Weights of a small GPT-style language model, trained from scratch on English Wikipedia: 177M tokens, 5405 steps.
Each number is 500 + 50 x the weight over its row's rms, rounded and kept within 0 to 999. Layers, rows and columns count from 0. Numbers have three digits each. The size before them is the row's rms in percent of the matrix's.

# layer 11 MLP down, 192x512, rms 0.117, rows 0-191, columns 384-415
115:469533455508526536512496423566518571478515536631414528485499467489492506504545467410572390528554
131:457508500537403520517551459470526475488502473437522510581463363407490464555432493503452520416431
100:550472496588526496504479451535503554478467487478489560441507556581355445457517508444463505544579
106:598462601452456512532450516454557510530567543429482504480491584520597483470544475445513450475429
102:495550438414520501421493471556491493480434499507572512476450527484531466514523514513496597490534
112:533577572507514513571618503452474528618486527476521497486658501435559384507476459537581383534473
105:498561450523498590515476452476538641478523498545509460492615423461400474525596518521521499533529
094:579579451567494471511422462563551456550466534454559598568514530551577473466478519523504586555466
106:493522443394461479494485536509450497492433480578455552535529513450500478548578459433416609459489
110:493463489484523511487516497473540538503447449524489370515543545538586534471526577508538396470449
112:529505475480537510570407561462459481613491452517485490524524518515589562490569566527573423524599
101:482486520559431440525516483481519475556490500460480474498497509493519528458487606537458483433492
094:568500508521546599461543523475491506516486496578502510446492528510472492492483500488453537543483
141:525505617478476490470554419504501554550651450374510526514491495419607512502497431604420483559469
096:507446612510527485534478485546413424433476573483537581529485448496548494557477513403482455549467
098:422455433385526508454474544513580575491541474534446516546481430493389431562456554542582517484479
096:523473538466486581534523484508543506480503510463540477399568436522448500501465443527544505563579
095:475542568470561554389538531484585493560553500466462552595517466483430560487497435483501528558574
099:466543558516567650426480445540526613454483464548561442551509501563597441416566424587478531441484
099:420477389467525571558505447422510386515511575477470506453441519525493452556495568516507465458432
100:518501504430476537481535482435432465465467487509513344571499498511517539495470439500513487541563
098:489493456479450476504486467459467372474652383513459409413481515516500495504474460501393433591547
091:482562406495447481499483496540505518579405565497528527488528488543485549434553499481480502528517
102:519473520517524550536553380518535533475424503470503522503587539579517464469466452543511548459562
098:593497452459504599518549508467498527534514526518437460497489520501478548507424526574528465453532
094:415487483465559498565479570449340371481515459576467395520444522531583470554474542480469494586565
102:507532390527482475455488549395495484479565486495453463559481444498519537602482520522528444523488
099:440477482443490422434521544501497473590513535451478544546495468465443493535454579543468579460459
101:482399506480445511488429508468512495501525530465489609469556450569512474507413562497467513549421
100:509543548425615532512438587577443487469508574454490497484526549477523545581456506500510553500567
105:514488480482499514470489505520453560443554528443499439518625456538513479487570586460478473507547
096:499483572535474477585490457446448415506454529540485485532502629562584476504457459504485548510594
104:524527538557492560554446486523445494547529517496454557522498544551544414468500524504588589496433
108:555498459492445418468493485538575508478504496462513473469433438518534513573476466501518527477483
093:530547371490500502448463441430449523416509523572439583481520514528483422461566498552444383561527
102:542512551487536516584444529533503412456504412520560481480474532522641539543478548443564557427407
098:383532489410444468506522484478544495448532454465486464513512502465536454504527488576401447608475
101:499434541470500396520493580589383473509405541576473533579535493525491557576505438599458551547595
099:443482519504498610426545470402487502477460441494490506536522506495427448631447554438448519446542
093:516490463495510509531509551466507562475543393456527476534409461469511431456406505487531544468424
095:545482462497449519394549526535569549472484582509494481461492475478493481620515453571506480535542
099:557523514458495499539511540434447535531513429522529501534585538531472463458455419487566447545496
096:485470534513620545464500579587510519564501489600484548521536542502497439408401542529469536450587
093:462497503411508490528529525565483498444460454542551427547483529367585404596460429503499613546474
098:459523454426529410519462476511544552514546463523507414579572454505531533598568438476460416528524
102:477483406464593507422561509564488517463527525450489440489584536471518441472511500365470488489468
100:555496497592546545546537487427401463555531487479489481509539583530477559571573491447541467432592
095:531527498415554623545455462477500493573555501460458533519508426469497493521525462391499522498499
103:534473475563538521542553554484536456552558527471541512493622531467488589513461489500400551499526
130:528456393491503542411590589516553560514388490565390505439505522526455547548540500454535465476579
100:428514480485533459423509482459455521567424562471483511528537553616513446501489555505499550463577
094:561506507418522588406409531432491432500595462498539458491524467537430512461506489610573455380609
097:465482507463596553493488602588512556516498502492505496481488553515474488603482537525411552403585
102:450497476484496574604448567559445546503484502540605640583404566499618460387554406567519482491459
089:530501459463528534475541536538552488545503379447529466549543504488631564399526526503508512478622
103:530464437509454538556534531492510539541552581433497515553440496481458511530590463479478541510512
094:467508497528371483560586458495462549486531546520554520552463411538492400451500500516463477493476
102:495522467516489517574456521520385548512473529478510571464449439519505568479545486526462539312499
104:501506469453462525473506540547507539428556639509472607450509449507492491471428528535575567525539
095:578558591482577511522522561460390553432560425497518561534399498537578464473494484520534579548456
100:460516501520567473589475497475519491622500446422514449543533544532599444590417435502382470571506
093:417558445478492527555452571458587573498571473561558490496549489483551462516472493510433589567500
094:519501487503568548526535454474551505424503524492462570514626543532460481470427461470510437462568
104:494485496411598449506470516484532515442531509500440457518475489493502550558558506534561427544502
103:528522466480498565540525422465464524425551558535473544405511481515522522402514520453565363508500
100:533482480519501544526531379492493523551483482495541533531554521467517506490517510530498649487540
096:437474484526386511530512408511554561538491497535490528504485527544529422478423548463514537451482
095:498479555473500511445470474523434546508543486555444560510544509485550468582475596501520398562533
103:538466352561490442523538492438472595551471497488496495480466526489487445576575542411485508515540
097:487458547453517642582563637568471509512467550512495425465427520497403607503514555477530515461563
105:470473534455484523473521491493516514485502529481448417557550447475537425480520553545530416442453
097:520532477473563477535481506444496551462516528434488518599462466482486519552496469542570458452574
100:525506430505554400416482495455559560391454506527514554515510411486453428416516454523476504497428
094:532556540525550592518554444500480559609510543533517484426485493492542524458470439541487420626520
096:535494555544478503535484462506496563554434499489441458475557512495542491538470478466613508626564
100:485507547519486552503640549473605489491514602464496486558496517474527493604526456512500513486516
100:456503548443476533555501518538520489509554550595521528516491413520540471528531653604500512447518
101:586460549504561401510454521476540462543490602486464549548407559447407469536530464519485498511580
097:568473474481518527479490513458482552457552494476456484455457448539439475516527499444508533510510
099:480564505524460542525487439595461420466483474553474502524443595481543501579636391428613522516540
097:470504510477455413552558480511428544421473472574521447539408453559515469350535489513486542590495
101:495539485447464502615533508510479589486471509586510437471514494485458494537552466460458599459415
104:376441496461551409494504535509475465509473523483482547544557472400360549513507518584405579480494
104:518488547455497388476454526488627515476502483450467543600547544492606520475519486457546551506591
095:489542586528500541484557496494445414561420558564466562539607471495496514507437560596441477544489
095:550479502504486497370490567456472353501536545479547550516530460455580452602501555482511485445515
096:402456471541595519476472389589356303525504531446442494500640487531456553513571563495565498527517
095:476508463480508520480522514365423479476485404547518506556550489511486485518477477481501542421417
100:508515411456469462476542524410479516474598474517486505385471486460563369557478505501474456534466
102:520477500490484534498498474477435526519475426517465495513511481497560563554584518480437471495474
098:501491442443573515454513505557451444451570495581505510465463537478562606457488553434480484468520
100:484450478460509448495600498433529480483493451522498561559500523458531420496507659484531528519363
100:436468517522525489518545485588646498505515552486450552597606475497495548513536475472551537538516
101:502524467544580532410438439463490472514463478428497639531509477493511382547481558490495445438525
099:437525492475403523577506424491600545359466463434512556436503550506519523479637486436520482433535
100:410511479473498510530432444424525477555444324543568435436544462513576513512505509515492456507550
094:398488538507515571559527484496547530496509587495506567444566537451496441660550414454554472535544
099:543473501549527545445547557528524464504524549474542399438537463547574524461530519422508565625460
103:591525486477550498511531572471506490519508453396462521458512490499493570583518482455469557519542
096:534536577475524518452439492487416490483493501523572449532508497522482448558548490511453523535499
096:510468532552493371551525485420497431493488516502535457531459520517536608548511448507458508495364
096:578478480486488536519462456551487551575468465514506457444464495468479468469477538459485485471445
100:463517542470473495608509542511462505480543567564505439518453460505515499460511541597489437508512
097:555455514534538546472549531533524397463493552589477505524482471466538529488508516528416485544447
099:452484495481468403538558484499441431588488394519624497553411589531558493442550524499461561505464
111:477513513465556485468504479523499524585521499487513516489578515465457429495486570414521535502430
099:503566534526479585582424518426456450475497491492546515510469483532469513441511443541464435469530
103:596543550406523505570442522528509480517501409585432590513489455500570489516443506400538501537528
103:484487423364447398480479472466544418519552392555431508471397504458485532440535443420564446474596
098:462563527530450548532509495491335516473563480553523427556514514450516313565445544472559498532527
099:575482473487431561531545518484402492554451544531519489518500434520470574507504469546539511476433
096:538486549541448510550608421564420545542483475352521543469518522543526458391480499518591494511517
098:537495450476543538475492535481368470503496503504517549420577511456477472418498456488507553533408
102:521470512530516436548533518544521461403480521484471421532529483484595443452483520527482538499483
101:527572556492498533536472562555581516487484476568526461503497491531476439505562519516572491448474
098:465473486498525478454513604467517479494612570494442592525505432476503456478460431393490433548523
102:431488486527555571529441464507443467488535558544511532513516471498477389421498478473544536458445
105:437512504525479465520448511459453497518432497497461450494451490561433438527488491501460590511581
163:498466581506496530523429536500446458532461452488561554552468560495661506540498551520508528496380
099:496483477405440475428524505559436433534537492507467466482628510496517493437535501480484489458503
096:532482554406505468569528532449528428526530496417496468560499505495531487567448523443522495493500
104:512434534559439481511427465556637432492543398497478490524379476486501576514510537510501581408449
092:476518461445505466427506490468618496498539456495542506446499519483493603490406468574506517575521
102:473478489528537426402522546573576521479559460514565557470540461472575497506452495493448507475540
096:506527531550509501457524571562447514425502497480510565529521458504576500516434423565460551528484
104:471500525517491450529527535393490480551549583504479464411523522512505559557502437486487455516537
099:652467489490490382510522456521476522504500410434475581418464559487517484440501489480570559467481
090:520545492587509473507489490578567544569527518531503530505421459495467420549472581554437555519452
104:477504556481559573488492437431419498467483503507449419505480541577489522548489684492470510492481
095:452549424542544577496444533466524570429504603468470560594472468523425542515509539508527496409508
100:569497532539529531464440378563488554461554524538471470474568461519396529461521470561481521546513
104:516471515534546522608498556583495420519524542502462532463557541527470498453449482511459511524504
099:530468482472509541489561566531568465499566542519523423489516419480455450416513491523554495476570
097:469541481506486459477430507497507479337442496477456470521412498531466554479530540427493483462483
091:612514421489459514536447524551532514464489541518441472613475355493449559501616444495569392505506
114:524527467460497527594440451485420550527507548549528527398493569470354488554491509600467517498462
098:452529483443453544534536405511592552550506468512455387553482465512495497513575413461445543461486
095:572572525501541525428463624511543504573493511563489504488553542524537422545461555466547521514536
104:581565509543480511452529548461521500515476475506520455451514540472547610442549583484484542536487
101:556515491527478452441457572488496504467478519525576538540536549468545445524467545457560657563430
096:431455510524565497449515481453526509482529502535487498474459491561428632452480500474445514523514
100:494479556483494491534416475522527541561547578557454526517440461494511493628521478417487500547431
096:587478506506548417694490470469535471506501534542418502475538437565455476575367350587542488494500
101:557534466486560501544415468492486466499483416555562476493462485460520453376389506537524462483453
106:528506554500436485552446490531486573478488509485537473503486549500462446478576587462521451521556
096:465500584416525559605526466539491557430503580452513548470489460487580413515570491493465449553420
103:523500568579504513432468455442533426490400512427498414487574469487468548556496556477481593513581
099:512499483497571548455446578514458530559554522543510574558470469533448555540502459564399479443449
097:417469523523483422443540541507497508591489541467519444525412547421426467510553551581491513446501
103:590513457507461587465477470475494492506534506569497523523558489517472512459484530528472466547534
100:534512501510424453544500567521522409556493514535536485460436491504499405407467529565446495524404
097:426468546538453549632556530406415457376555510480465598512459492430559421548485507493513524468510
094:625500554484449454530437574575567469458497462452452468598487428481603541499487524552564542440424
099:443480509556530513439525425525553532437507492474522464521433556535489510397419511538469531478512
093:563512477448522559535452509500497516428477488471408466464461534484444440506534589502514569474499
098:545536513515461487480433466541574579589513534550535527445515482511453432543526427529499632453462
096:403465474520547528428549524507471442467493503462491610395571501532454443470498403488502511485545
099:556547556543501492427489401535425521418444448461508535535511536510505566506512490500552551588559
104:527537411508540465447459466491441502446557506537577480554503588474518567489560480553563452555508
093:526524549509511439502504534528406441494537408513532464520536514554478563481496457485487566519486
095:519513478456512450434505539542478451567494453473504470517530547503482420533565549483586492447519
094:530501538450466447419613470476547460510474485550500478473591523537481550479581509378490530588550
093:497500558593479440582466471471459496530469468468521578500582548514590526490503464449496488467513
100:460486503518444595492489484510506467581584496467445448541379524466519551417466524509508419481416
106:557497508467479474498566516505529448560552530599535637551530464505521443522541605492518475462427
095:473467491531508555529530471478498517517537510502562493508458489556527473524508485522484505548469
096:526441513544541452588465500486448541476506490522566521584435555504573429533442533520554451526481
103:465499457488486486468534456643611480476508575544434502510576465458503479494479470448536494498540
096:507529494407592485472499534472440427552494474483547487479522584583475571640549486590472476424459
096:374500457486497530531597513517497467479556574470516507492611579520487521427454439530490514453516
100:481531485486489541436457522551500457504517475558514429545509558521475459639561536518425540537485
101:451444520547546513526496447563486540462482483524463505574529543534528425566558473501428479500508
099:515458474476490472565507586478475511428500497489462493464432526448489487380534540484466511478481
097:565519504553527559547493448472462519496452476423509453393567635551466517439531441454454459510505
091:588470446515411493418402443439382466569449496475502455552511472514527527494527414533483491604426
101:500485435460530565533492511430507572418483517505507460555508492564475554480463497557550499471578
098:444447610507540404414486576471530475504498531472493608481490517560519455512473470523558511527468
095:501526564466519588498449424439508626447482554579538470575463411492460565497554540550577489517406
094:435529506570516497596480517476551517518487512504538471496485438488486422538517478424454509479446
090:580493478441495506496492490623498495511493475532489453607505542554480502454541440418588475479515
096:520514508533456459535491512516481522545518446479629507519577472605560513485480477421415519501422
095:462465600409482412490595467477380477505485420427451558476508508410449478593485503515418460555591
096:399562478489514520529459468494490336483586406474498442517397475495540585504519548474498499566451
093:546455489489480499464613526481471512505476501470467466470410521452492471447554453460492451442555
098:413470500404494455477523601477505420477515559480483398532530523522518450479540500447479489427475
095:516545485508444525353509499508609538508530494523459521494408493488450520496521389577511473519497
093:492493470561514535575573402580603437565489460510523540537466564513629461469448589472463486538466
099:488486556530513484545448575499536491591472491511528492541543558467517495544474467530403575482508
087:511501435437528495499594530518529526535446501515578467547515483591631561473456431534501529476487
097:526528481475562517605475490446589451529492463527554576521548521597513512477494550460524439465548
106:545500460455445483439437495522562522534536513475543549501549472445453378517488478447508526537458
096:497387493450525426436511555552572452523493484514501613526531469476384442519508465432452543570482